From a checkpoint of a small transformer trained on Wikipedia: vocabulary 8192, 1.7M parameters.
Each number is 128 + 24 x the weight over its row's rms, rounded and kept within 0 to 255. Layers, rows and columns count from 0. Numbers have three digits each. The size before them is the row's rms in percent of the matrix's.

# layer 6 MLP down, 64x256, rms 0.0547, rows 22-63, columns 0-127
101:127147143148127055154129109181118156150170136165130083145129127118108105109129135128112136112096118088131110141151127128101152141175126146128110130098136129064129126191149108180139165112092131090128125106170130140128113153218152129162115128104123141118126128132096129127073169129128139126099130145133124130129143130127147171126148149100090141129137130129130164130150138163130118127139
106:127097079099128096152118104065125119127071136119127106105128128142186153107129147129129122128132095104136129134111127128179124133150130126127111121113137128163126129159159132131156206129109128181129122092136128157127090088115144128085114128138102175110128128129121128128157131128128124127095127142125117128128065128128169210129112150153120097127097127127128101127122127123128109129124
095:126085108157126139137153151121150136147207121152128125103128126111131155115129075126137069163134146173136121158220126125155096111127128143126126084135142128119126128072155133177136097120150126106128128148131129106130096103219100127119141128115088185103127128104089127128144083127126119125113126181124128157127135128125157050127159132122071136128136130128130184127136115088167060129109
099:127169223212129067096130147129142117108173142148127148099127128119101141123128127128164108145101134152125163156104128127175192122112129158128149215069097128181125129082143128172145119104164127136128141125087128113127108137142133129144142128095125160114128128130162127128091119129128157128142128099119122111128092128128173116130125131124157130127136126128128150127132144125134080127140
105:129170074119129115096124196192143126099116136174127074077128130176062123170129129130140101118130135150124116132170128127154133156132128155130135131159103126116126129076138132149105085163153126132129097157134127151127127109070138127141091128134131078104129129142175128128152177128127154128175128117143125139129123127128114142128122117074123172127117127127127105129128152107133135128140
099:127086167154130136116183102100137134155108153153129093114127129129093181135127179130120102142106110109123162146145129129145188177156129133130126111137097128079128127113166130113168102159132130121129154121131130118128168156125120129170161127123119064082129127143166129129107140129129135130122129121115134178130116129129118199128121174180102136128103129128126158129108176163155123127138
089:127179187158129077084131134152151158130106092162127188127128127082105122140127163129084184172114131224118085141103129128121132124119128157127095148124141127105128127095114108092107061131138128111127101099094127120127157164121108127160158126167140079144126127160144129128138119128128141128151129070120114158128126127127130112128082125150159118127104128127129105128109137129128095127149
095:127113153160128157198117171143164144068124151127129211112128128112139119157128144128099144116150134171130097126082128129124126156144127160128079164141086128089128128134108137178159084163099129153130113114109129080126140139124139130121117129145132074110126128128084127127151160130128122128155129096118128096126158129128129118128115065139183070127146126127129156127133102152091159127124
080:127154131133127073094143123132113064180138083099131107129129129154145176139128146129048157123108125081124113156114128129118133147145129129130123146119118129164131126144067151147105108087134128131130143148131130114131143146148101129142123128135112148148128128134099129128126079130129159126128130126189132061127061129127142130125118132143112113129087131129130152129161087118143072128139
095:125086142110127046119152165170178161136100128124128090116128127144166156180128077126148143142111096135133139146127127128164143145100125138126150162124118128120128126148154155147154135156126128161126128091139128126126141109145158127140117129101128092111126127136195127128059128128128142127114129137104129143125126127127150095127120102116116088127104128128130166126122099083130108126127
113:127231130078126126073141122152103118137075133097130036088129128137068134096129146127038140138159123081131112115163126126089153120137127130127149115133158128130128125063111122064114149123166127149127124163137130142130127134081127126090103127136110119087128128132119128128171138127127143125112127102134134129127101127125099136124139101143118141128169130128129081128149147111141128128138
106:127117106146128140113107153087087058100105097152128164081129128109118102177128143128138127121164131101175127114149128127066152152148128101128104127097108128111127127151120119164093109156144127071127117129109129108130126100106086127158087127130147147107128128146134128129136113127128166127154128099118121113127120127127123081128117138134091115128111129128128131128131162105092180128105
109:127110100198127111141111142160103106109099127123128152072128128063139108120129064128100153113124100131129131124137126127059100108144127111127116096169101128121127128106129117176111111146129127116128112111111127110128147128171112127158116127080175211130128128120125127128190129129127118126066128117087132100126127128126083125128089130122115114127117128128130102127124122147097126129078
102:127174102038127173145143077118137133131216146125129128154130127137134163108129138128124160073134131141144129122168127127121102130114128105127140131120144129121127127091142139082114184155165128117129148119148130122130078095133099129106127127142130076101128129107095128129113126130128151126117128126119139112128093129127120154126113109098049135128148129129129137128107083160106133128119
085:129097114181131097128098111139149079214140106148128037124129128118150124154126099129120128133180120105142107122164131128131162141084131111129155090140186129155127129118092146187129223125138129109128102097084127111129090139129104129105130126144119121127128127125161128128140082129129156131072129128139133143130141128131133089129136150126131107129146128126127148129136126104115163128127
121:128130127154127217185144140140178133091219089115129127169128128155137164116129107127125130121134148122116109106115128128103116147142128112127138087120123127169127129163177116174109166128118128175130132166121128148128091105117151128065098128129154079113126128150088127127107077129127127127187127135104122165127164129128132159128118124134150109127114127128128118127128153147163136127133
096:129175120090127090105139101051138086108123103134128142120128130124153069113129130129147114128143163195140085116133128128111127095100129081128135096095137128160128129103093120103125142093106128120129102169059127138128168116181112127121128127111111163084128128146055129127159134128127084127062128078114140158128176127127126098128116060129139109128090129127129106128180123149127157129097
104:131159094152128134154072130169118138126086135121128085109128129137122148137127105129152127097186132107128072032087129128144132138148130106128149142118126127094128127101139100071146093145116128110128099092093127137127120150094154127149119127112112090129128127073139129127077139127127114128157127141119140166129176127128162119127153106143170083128149129126128100128114122097157176129137
097:128102120149128078128137078120171147147088085143127175152128126141125146146126138128145140111169123117116130131109129128118149106125129082127144133055099128179128128137100088133157163136109127132127097098158128148129127121067160128169129128137126170128128127160166129128132201128128113127074128092109125077127090127127109125129141077136175122128116130128130127128170074113162167127126
092:130137151141129145154142122140135119150153067129130116154130131103140127108127131131166137112099146095108169173162130128178115159160130121128118118116172127173127128137128144152102157173085129150127121163146129134127109119109124128124156128111086170188129128108190129129088117127127060130077128102120135127131142128129095118128144148137138115125170126126126137130102111147105094126101
093:129163192139128181115130133144109152187137089099130154103130129127126106103127128128134137130157091131100155109117129130139118093111128109129159131163114129084129130142084130095110073171125128094130126087119128101128125126066090129091152130139141057203126127107149129127129082131130137128145129136118131100127133130129088074128079151097118124128089129128129117129097096110120103127078
102:132085125162127162113139152155161152131131145087131065115129129117116120129129133129142122131109133135134141158161129128186124133091127162130140154146139128090130127155175148084126057101133129130131117118098129136128148130172116129206125128137160132146127129115155129127084065130129146126162128137133151145128147131127147132126167133187138151129126129128128163129111090178088118126158
089:125146116116129147142110139121104157134094137132125144118126126180176155120127117127136112171145126169124092102106127124135118124114127138126068105166160127148126126160123125102159153147109124105126149097105130142128113169130179126148153126169113113094129126118069127130178151127127168127098127089126129139127122126125122186127099111145123148124159127129128078127120129100157144125132
115:129132176141127112078091106138134137132098122094128055135129129134098131119128103128108135081021144130145133126133128129151151123085127129129148115100128128101129127161095156118121129077131130132128102114081129088127106137119132128087150128131115154101126128128118128126043127128128108128150128118118114116128115128127128198126147173100112132129122129128129156128150202135119107128122
098:129163108113128160183156081086098139150170148128128186135126128092096123138129142128172083148145133089097146176124127125111179138120128101128108115118066126087126127118108128119133156151179127116126101121128127116128107113146117125168173127139108138113126127150042127126134119126125136127132126150124126129128118127125127138127093157125120120126089127126128104129150145147135141129109
094:130112155088130202159131111122148151154164212172127107178127130115129067156127129129207125098154171098119159108168127128111118075081129168128153131108124126183127129172119135138145133099151128114129167139162126105125112143142078126140146127132133150145129128149165129128132124126127170131162128135145131106130108126128131145129137144129144085126121127126126113129130188151101117129109
092:127176095125125143134156123067126113107138216144126106161127126153165134137130104126141166109127118099128159113142127125105108112165130127125153098144112127089125129054151152170087088116110124136128124105120127136129130113138068126129111125078122070179128128077108127127076124127125095124160126144122135104127136126125057128128107102095159065128135129128129146126133109123076154130145
090:126081099109125124109104149176133116151112130106129195152129128088091078157131068126136093093138088119111131105124126127128114116048127145126098129142165129114128127086107101090150110112156128154128155149139129090131101140125138128170112127131126214089127128136126127127152139129128133123148127181123110115124174128125147111125101180152085121129148129128130160126124119094156074129129
111:128118180130128184089109111103090162135101156117130059151129129103090146047127117129142095173113161120127136117080128128176160087106129149128181087117113128085128127148101148066139130109148127142128149150097129107128168147065106129128149129121161120127129128127094129128147122128127136128112128193135159175129181128128174115127129148114157098128135128128127067128129142127125125127164
097:129091097100128071114120108185154179157111145080128135133128129134157147117128141128132140087145126088095146099083129130093139104135129120128140176096116128136129129158125139100131139076142129126130160136141128151128141093132144129029084128172155116124128128175109129127129166129128158127130129079143123138128156129128118142128140114078106124128131129128129170128171136104122153128137
105:130122086188128189150138140137166130136216129126129180088128130146162157126128146129090167170129130122150123073159130129063074139091129095130134125084151127152128128123123152115113104113123130106128142164157128118127181100153105128145148128070138128166128129119126128127070082127127135129133127146109147128130179129129104064127095137138140096128143127127128146129139077138186176129144
093:125143091073127136119148180085118137159124168136130194124130126109113134102130129127087145128135106123118158180150128129201109141134128192127114134120125130127128128118117094081126092093145128142129146147143129151132171111149157129139143127162151092150128129119158128128159135130130093125162129113118127148126131129127180120128123105129122137130114129129130075127065119162124128127174
103:128163114126127148153118131066128126128120098164128142175128129121155129112127134127181096100136124116097095150138127127196114166115127119127164145179179127192128127127112136123137147169115128137128130142156128167126103086147108127135161128095158124078127127071164127127089127127126113127118127134120117128127093127126135152126107135133133095127094128128130102127124141132167146128123
103:129168157150130114116131183135101147142173155130129127141130129148096169107126164130101123151101119135130137144125130129100143126143131164129167116077148129139128128127172125135098174058128128101129158118156130152129127177142159129133114129133118156121129128101143130130078145129129136130123130161142119095131134129130139105128198145147118121127113128129126120130157139127196133128142
109:128102141113129118156123161120108149097194119148128189168128128153122096076126158129102141117123095135146101123098130130105084135138128089130112066149137129131128128129143144125120119159093129157128100079154129168127103136137133130150091128171075096148128128130033128128158103129130052130140131102103107132128137128128105150130124127115130155128153128127129084129114119182107196126103
099:126095143142128126130114146069144144125086116130128161121129128111106076114127107128176111147112125146142135085118129128123112141129129103127171119130131130139128129162156136082101093089184127134128117121111128123129151145069165128132135129096176094089128127130197128127103158129129144128174129172151132125128105127129147124129129155129132141128118128128128140127158139114101114127157
113:127094070131126107125124177213131098131157095125128147143127126090153181114130134127143141168176118089125121131114126127091082143124129136127099111104154128115127129141124126090085096067109127108128142157120128152128132100176146128115121127136109108092127129152119127127118119127126116125074127113111124111128148127126112092128125135095166118130056129127131168126108149169113088129099
093:126076132105129174140085127150059138085152111136127142117129128123163080122126119128106167139101134168118097117168128128160102112143129117127106103162157129146127128129085150059179114142101128111126124143133128118128143097073087129178144128144067166187130128113133129130169120127129120129105130091134114161127150127129151121129147107112113135128123128127128111127072077122107132127072
107:129211139152128154119122110094170142100180106062130137126129127136089079144129147128136113144130152155113110137101128129150106101092129121127157100119143129164129127082130076153138071159094130161129125091096129138129137141116123129032143127131135117153127128141121130128174135129129154128210128073083135159129082129128081134127123129123110110129121130128128085128115089136135110128134
097:128152169083129147071153134114103138138104129149129087099129129116111125165126134128111158146132108139108137143094129128144140075113129136127091119152083128192128128058126117193076172111169130135129105171148128132127112112159090128226102127140175121210129127134145129128167132127129104129176129162165120134128115127129076129128130108080145154127141128127127172127126140092127139127179
099:127123144174128166160113174151120163153056108100129125129127128083092127117128131128156100129137135156116119113058129128110155136159129102127050135135134128081129128105156119062139124125144127144129096171106128122129149118120168127157163127154168146129127127095055129128178190128127128126071127128153141180128153128127111096128122160171124126128132129128128120128117232136146129129130
107:126102128162128045152125082088126092171093129117127100095128129116134118149129145128138145127111123099152154114025127127096149155093126125127184153143025126127127126108120110188116140155120128093127137166131127116125132115114136127158116127115136174089127127120153128128106144127127136128103127127119119107127149126127150128127111133120118142127117127127128196127113163153145144128115